Weights of a small GPT-style language model, trained from scratch on English Wikipedia: 3 heads of 32.
Each number is 128 + 32 x the weight over its row's rms, rounded and kept within 0 to 255. Layers, rows and columns count from 0. The size above them is the row's rms in percent of the matrix's.

# layer 5 MLP up, 384x96, rms 0.0887, rows 348-383, columns 0-95
size [ 98 108  94  99 104 100  97  91  99  86  96  98 104 110 108 102  99  91 101 109  89 107  96  93 102  99  96  98 107 109 100  95  97 102  98 102]
[[ 80 135 110 103 138 214 164 113  72 109 143 147 129  94  99  90 128 100  71 108 124  90 104 111 114 202 184 146  73 163 169 140 110 152 156 111 162 124 146 189 121 142 108 121 127 146 123 229 126 163 172 157  78 156 138 106 140 101  86  73  97 161 142 110  94 110 116 128 123 165 135 136 134 111 142 162  77 161 114 145 121 139 118 163 171 164  93  80 102 146 158 148 131 123  79 137]
 [129 154 207 133 200 143  93 136 125 110 138 165 148 143  70 114 113 100 123  85 183  98 111 173 122 120 161 125 204 172 127 156  83 183 126 168 106 136 113 122 185  97 105 107 127 126 128 132  98 161 181 133 166 129  85  70 117 124 177 105 138 163 114 162 107 169  80 121  65 149  81 153 111  86 106  69 124 119 148 109 124  98  81 124 145  85 122 122  98 174 163 151 110 136 106 108]
 [105 174 102 123  82 149 151 153 141  74 137  96  61  81  43  93  86 120 143 137  43 131 128 132 100 126 129 155  95 202 150 125 148  55 135 134 142 167  66 119 135 173 151 111  85 144  98 160 119 179 174 130  92 167 102 186 120 111 156 117  97 132 136 181 129 118 163 103 146 141 120 138  99  82 165  96 113 170 117 100  86 111 132 136  93 116 112 143 108 121 127 167 124 139  86 114]
 [127 115  80 149 128 167 101 109  99  85 152 103 105  99 122 161 152 148 105 111  97  75 116  24 120 145  99 103 122 141  81 195 168 121 106 143 108  97 127 102 116 148 130 155 115 131 119 168  73 143 113 189  84 155  95 125 113 152  95 150 111 105 176 171  51 100 131 134 154 134 149 134 174 130 133 157 143 115 107 126 187 216 172 138 115  74 142 135 165 142 122 171 155 124 162 167]
 [108 148  87  67 162 161  93 125 131  97  67  99 124 176 107 116 123  98 160 178 173 141  78  99 157 135 112 116 161 147 202  89 166 100  95 160 154 190 144 147 137 153  82 104 140 154 129 168 141 170 109 102 144 100 139  99 129 158 141 115  87 148 121 238 127 106 136 160 138 116  82  96  96 158 160 100 106 146 151 106 149 115 113 166 130 122 133  55  93 156 177 124 170 141 134 136]
 [140 187 127  92 124 134 149 137 162 102 122 138  76 176  97 133 144 133 151  81 135  84  82 126 114  75 120 159 140 161  56 166 129 162  76  87 122 151 150  94 148 119  46  86 128 146 142 157 170 124  95 113 139 148  78 144  64 168 131  84 103 152 118 140 190 143  72  64 144 104 112 125 156 112 115 103 190 136 102 145 170 155 119 147  95 131 127 101 135 154 136 140  96 153  79 186]
 [137 108 141 193 173 120 134 131 124 122 147 113 121  84 166  88 141  95 151  59 155 101 145 138 120  57 123 111 116 176 141  95  56 166 163 169  80  73 110 100 100 126 110 155 138 162 191 102 123 129 109 127 108 165 163 139 180 114 100 122  83 148 157  92 129 130 128 142  94 147 142 149 133 157  76 104  87 141  89 183  83 128  88 146 125 123 174  77  44 104 141 159 117 157  90 118]
 [112 133 133 132 180 138 170 156 158 106  93 168 125 119 144  31 117 143 137 158 173  89 183 119 128 149 115 199 110 180 116  98 137 122  90 208 105  88 124 178 102  99 108 117 132 107 141 140 144 169 114 117 145 111 135 148 105 129 182 153 111 131 150 153  61 116 117 148 110  91  79 150 128  87 129 119 112 140 153 123 109 162 102 159 162 126  97  96  89 198  65  65 178 123 153 151]
 [115 165 108 172 170 134 143 125  61 112  78 121  60 148  97  86  77 181 126 145 189 148 156  89 169  61 142 102 141 153  76 120 148 136 129 147 112 170 131 143 131 162 170 136 110 143 132  92  76 181 175 147 105 152 142 105 204 116  97  95 115  98 108 146 101 136 124 124 141 118 169  96 148 191 154 143  81  92 103 112 172 106 110 104 145 120  83 127 117 152 175  83 135 111 139  81]
 [172 125 123 159 168 125 101 104 169 106 142  81 110 110 116 153 183 106 105 139  95 111 183 100 156 143 122 121 132 189 131 174 127 110 150 180 151 186  79  69 137 108  82 119 180 111 136 164  76 114 119 108  76 118 143 134 118 158 152  75  92 127 145 189  89 108  78 122 186 123 126 103 173 186  97 128 135 105 174 153 137 113 108 119 109 172  75  63 157 131 120 180 132 165 141 137]
 [170 145 150 111 155  94 123  93 128 158  90 154  86 135 134 132 136 131  98 104 163 106  68 161 160 108 194 143 133 193 124 180 136  99 169  74 156 173 111 140 148 100 100 124 156 130 109 162  95 120 117 114 122 139 122 121 115 154  78 117 121 162 124  86 156  47  93 111 102  76 117 123 171 123 109  84 127 133  82  97  99 195 129 155 178 146 158 149 192 114 154  72 129  48  93 139]
 [126 150 149 145 157 189 135 102  82 103 181 127 116  82 176 130 144 168 106 110 141 179  83 196 167 150 122 114 117 176 153 157 139 131 130 157 170 136 117 148  93 104 110 154  74 176 155 134 113 136  99 131  97  97 144 153 146  87 120  70 125 100 180 153 119  86 108  93 177  69 136 124 145 118 136 135 103 104  77 203  98 146 153 127  98  52 145  64 163 132 114 120 109 104 106 180]
 [ 78 114 160 184 154 123 128 202  77 146 149 124 130 100 163 129 144 139 109  73 141 196 153 126 178 115  80 127 165  99 151 125 179  98 118 122 118 166 160  75 196  89 131 136 138 131  98 133 167  85 117  78 113 184  45 113 104 141 174 110  97  97 113 118 129 110 102 149 151 125 107 131  88 176 166 113 151 179 146  97 119 154  88  88 181 120 158 115 142 128 136  84  86 108 148 126]
 [137 118  84 140 149 120 175 177 129 145  57 116  99 141 142  77 132 118 119 152 157 133  76  66  78 144 143  86 117 140  51 136 142 174 104 204 159 107 133 132 106 160 102 152  91 105 119 169  96 160  93 124 199 149 160 133  59 160 123 127 131 128 123 164 152 151 175 170  79 133  50 158  90 129 140  99 108 141 143 125 133 161 118 159 134 149 121 100 111 146  75 149 125 145 136  67]
 [ 91 119 202 142 100 159  86 163 140 127 181 108 112 141 146  96 135 142 128 161 199 126  90 157 110 129 129 108 149 110  50 100 157 134 165 195 148 101 115 159 124 127 137 163  89 104 172 167 195 122  77 169 120 137 147 109 106 127 167 131  86 155 163  93 106 159 126 114 103 136 140 178 182 126 129  81 198 139 105  88 110 117  94 125 144 134  66 132  65 166  83 144 130 142 148 112]
 [ 70 106 190 138 137 121 129  75  78 110 161 131  88 129 134  94 122 165 118  69 165 151 124 114  75 142 179 110  82 141 164 107 145  81 140 123 120  72  99 142  65  79 109  98  58 145 161 186  65  84 159 159 145 120 122 145 104 156 147 137  81 148 148 152 134 157 147 114 135 115 188 147 115 135  68 129 196 112 173 101 121  66 127 130 122 128 122 122 115 156 173 140 153 108 119 106]
 [ 97 189  94 109 129  71 149 106 124  91 122 129  84  80  88 106 133 180  97 153  79 129  95 115 110 129 121 134 154 143 109 122 172 183 179 172 105 144 126 110 142 136 151  90 136 155 133 145 132 176 113 103 109 155 110 129 201  77  84 111 149 128  94 106 150  98  99 112 137 193 114 116 185  96 178 134  56 148 174  72  91 180  91 156 167 162  61 140  97 112 115 123 131 124 129 136]
 [120  99 131 146 201 111  77 159 161 138  96 165  73 130 119 133 148 144 123 156 108 129 107 134 133 136  94 134 179 102  85 141 156 118  62 132 109 143  93 114  89 147 168  66 137 124 150 145  94 136 109 195 209 118  62 120 113 137  82 154  80  84 163 131 141 100 126  86 102 115 137 124 103 138 128  87 202  94 134 167 138 123 133 128 188 100 149 136 130 106 177 137 118 124  36 127]
 [108 163 153 231  92 122 109  84 109 106  74 102  83 137 145 125 142 130 121 130 154 140 127  78  73  91  93 125 162 125 199  91 180 151 127 114 152 163 173 114 109  87 162  69 138 186 108 146 135 173 163 129 154 134 123 153 170 102 150 182 112 159 148  89 148  88  95 144 110 143 133 132  81 103  90 105 100 133 109 155 172 153 117 141 134  84 129  71 119  81 166 145 141 112 122 180]
 [144  91 120 132 161 106 127 162 130 144 105  41  97 106 150 118 137 108 131 132  91 139  90 107 113 214 119 145 143 153  74  91 205 122 100 158 116 168 174 123 171 113 134 102 116 144 202 167 160 210 146 122 105 108 161  94 160 129  75 122  96 141 107 102 154 144  70 126 150 159  96 113 141  81 117 117 149 146  68 134 123 120 141 153 130 129 107  91 110  65 162  76 138  96 162 122]
 [122 123 111 120  95  51 122 117 102  55 178  99 148 110 121 142 143 155 162  74 156 153 162 123 169  43 140 112  89 174 116 207 147 142 131 145 158 146 109 100 151 133 144 129 154 157 182 142 114  52 114 102 138 132 177 111 104  98  70 103 121 107 157 136 116  76 148 179 138 119 180 118 122 129 120 127 137 107  78 108 148 140 163 161 119  73 175  84  81 112 125 159 109 151  91 131]
 [ 83 211 105 119 129 157 129 104 147 184 120 132 101  73 127 100 159 120  93  60 135 184 150  96 125  91 147 118 158 138 158 151 182 113 142 130 123  82  52 175 142 143 105 154 170 205 134 148 108 165 115 179 126  73 162 156 122 126 157 170  85 124 154 110 129 110 106  83 129 111 101 121  99 116 112  75  98  88 149 127 131  96 138 157 101 111  89 112  90 157 188 141 162 140 170 104]
 [136 106 106  69 165 134  81 122  63 136  88  72 126 147 162 130  88 141 157  78 144  90 163 114 160 158  63 164 117 115 113 107 167  81 147 114 184  95 181 111 166  79 113 171 200 111 194 104 130 186 114 111 135 118 138  89 140 137 143 115 142 177 159 115 116  92 143 147 128  99 179 161 181 114  96 115  79 112 163 121 151 139 103 130 101 157 101 103 112 114 167 140 173 114 167 109]
 [129 127 139 145 132  81 119  63 131 107 171 189 120 121 144  82  67 176 100 141  95 142 161 104 173  90 132 146 153  90 128 106 183 136 141 147 128  94 120 131 112  92 101 155 101 155 191  72  61 155  82 135 107 154 117  60 126 148 169 144 147  71 174  99 117  97 113 107 106 147 145 155 173 149 130 142 106 158  80 152 157 131  62 141 181 170 138  98 145 153 156  66 154 123 119 119]
 [104 151 106 118 133 101 100 187  84 154  98 133  68  82 118 152 133  91 125 128 106 101 144 189 165 201 116 151 144 123 142 152 165 137 174 187 173 194 158 115 109  90 146 102  99 138 185 117 133 103 131 160  90  94 138 132  94 106 135  96 133 114 127  99  80  51 125 124  92 148 102 104 175  91  76 180 144 150  79 126  67 157  74 110 135 120 106 127  95 153 130 125 162 147 170 138]
 [ 99 131 171  81 137 157 131  53 114 119  90 100  76 136 187 183 107  84 144 141 114  99  83 116  85 160 142 114 123 120 140 129 146 158 119 146 152 134 180 198 118 145 130 105  52 144 108 115 183  98  95 103  80 146  87 111 127 126  83  97  57 109 135  96 132 119  92 143 114 167 140 148 164 158 172  93 172 154 121  95 142 151 148  76 167 131 153 115 162 102 162  89 181 149 132  92]
 [144 141 165 115 101 159  93  95  76 132 164  68 133 174 121 122 180 155 172  53 155 170 118 110 107 148 134 128 150  89 133 136 229 139  80 122 122 166  88 110 139 136  91 129 174  74 153 215 124 135 100 138 151  89  85 141 153 178 100 102 141 112 137 166 132 122 162 143 121 144 161  88 121 135 134 155 157 102  98 149 154 156 160  98 131  95 158 104 181 143 182 121  83 146 157 136]
 [ 86 156  86 132  79 131 124 115  88  88 157  97 159  55 114 163 150 122 124  80 143 129 105  86  77 112 130 116  85 101  73 138 142 133 141 134 143 150 138 126 177 199 145 163 182 164 124 166  85 154 128 134 123 128  95 135 110 151  79 160 155 128 172 132 157  76 167 127 162 147 156  90 141 131 127 133 192 186 104 140 189 173 133 150  67 164 115 138 102 154  90 115 182 104  87 163]
 [139 100 139 138 133 113 117  82  68  94 210  80 159 125 148 155 178 171 134  76 107 158 112 178 158 171 120 112 132 162  76  40 180 136 125 146 125 151 164 169 162 106 167  98 127 112 160 183 110 130 127 152 136 137 205 125 110 108 157  95 134 150 141 116  98 125 179 107  89 145 123 154  99  77 152  94 111 107 108 133 146 123 125 189 156 116 144 117 149  73 169 110  89 119  85 143]
 [138 159  88 133 128  72 136 178 125 129 156 149 102 117 108 109 163 149 103 115 151  86  73 155 106 153  98 138 166 119  75 111 108 155 101 195 117 122 141 100 169 155 221 104 102 105 134  99 148 179 124 130 150 133 144 138  68 154 135 127 133 125 133  87 160 151 130 149  50 180 118 163 163  85 120 129 181 168  95 160  97 112  99 143  95  72 151  83 205 161 141 147 167 111 112 146]
 [134 138 191  78 182  95 107 126 167 103 114  62 118 132 156 148 132 161 120  74  63 122 132 157  89 150  80 181 194 146 113 156  97 117 137 172 155 159 131 118  43 156 117 167  92 118 154 181  69 152 137 148 112  96 124 111 103 120  99 151 175  85 167 121  96  95  99 112 136 146 141 202 141 124 144 137 192 169  97 164 131 129  99 163 106 133 124 112 135 173 116 135 117 154 108 127]
 [133  94 172 118 166 120  79 125 115  82 117 184 129  72 107  75 143 158  51 155 183 133  68 156 125 119 113 163 117 135 107 161 199 122 129 135  62 157 128 106  69 129 100  77 179 102  90 140 125  85 140 110 147 127  95 110 128 167 134 107  93 140 164  97 220  65 142 133 154  92 127 108 159 116 198 100 136 119 130 110 146 123 108 169 115 105 121 173 125 134 143 119 113 130 132 136]
 [107 120 100 129  95 140  69 151 144 147 140  99 108 155 223 158 142 121 124 103 134 161 125  86 150 195 117 132 141 178  80 106 201 107 128 135 124 145 140 125 163 148 121  89  51 138  71 160  92 128  87 160 130  66 108 124 101 134 101 138 167  91 151 113 115 144 185  66  49 141  92 135 167 112 100 162 180 129 127 152 182 114 145 135  88 114  72 130 125 135 128 108 150 135 126 133]
 [102 139 152 112 127 160 137  71  76  88  70 194  77  84 110 165  77 103 110  90 146 160 135  64 137 141 143 166 180 156 114 103 138 109 141 171 108  91 127  52  89 102 106  86 137  73 104 114  96 125  87 109  98  95 134 132 146 140 128 132 116 105 150 111 154  93 135 159  83 108 111 157 140 143 148 120 141 124  82 110 161 180 173  82 199 100 129 181 158 148 115 119 132 108 184 106]
 [ 82 110  93 143 162 127 140 128 191  64 115 170 140 166 118 127 103 120  82 120 122  89 148  63 156 117 130 124 109 154 104 152 178 124 113 166 131 182 143  90 120 189 129 210 142  82  44 152 128 131 175 137 139  86 134 114 120 198  78 102 109 136 100 138 151 114 127 128  74 148 122 103 102 127 174 109 147 102 144  67 141 176 137  81 194 114 115 124 173 119 108 134 113 110 102 134]
 [102 138  99 115 154  85  96 134 157 162 159 160  81 163  96 103 103  93 150 136 175 159 133 161 125 130 145 207 199 113 139 165 116  87 125 146 114 162  93 102 129 146 158  68 119 141 175 137  91 210 115 145 125 111 122 179  90  90  95 110 105 175 120 119 168 137 114 108  96  80  79 110 122 159 110 141 140 124  98 148 153 162 126 109 126 108 242  94 153  92 147 119 132 104 166 144]]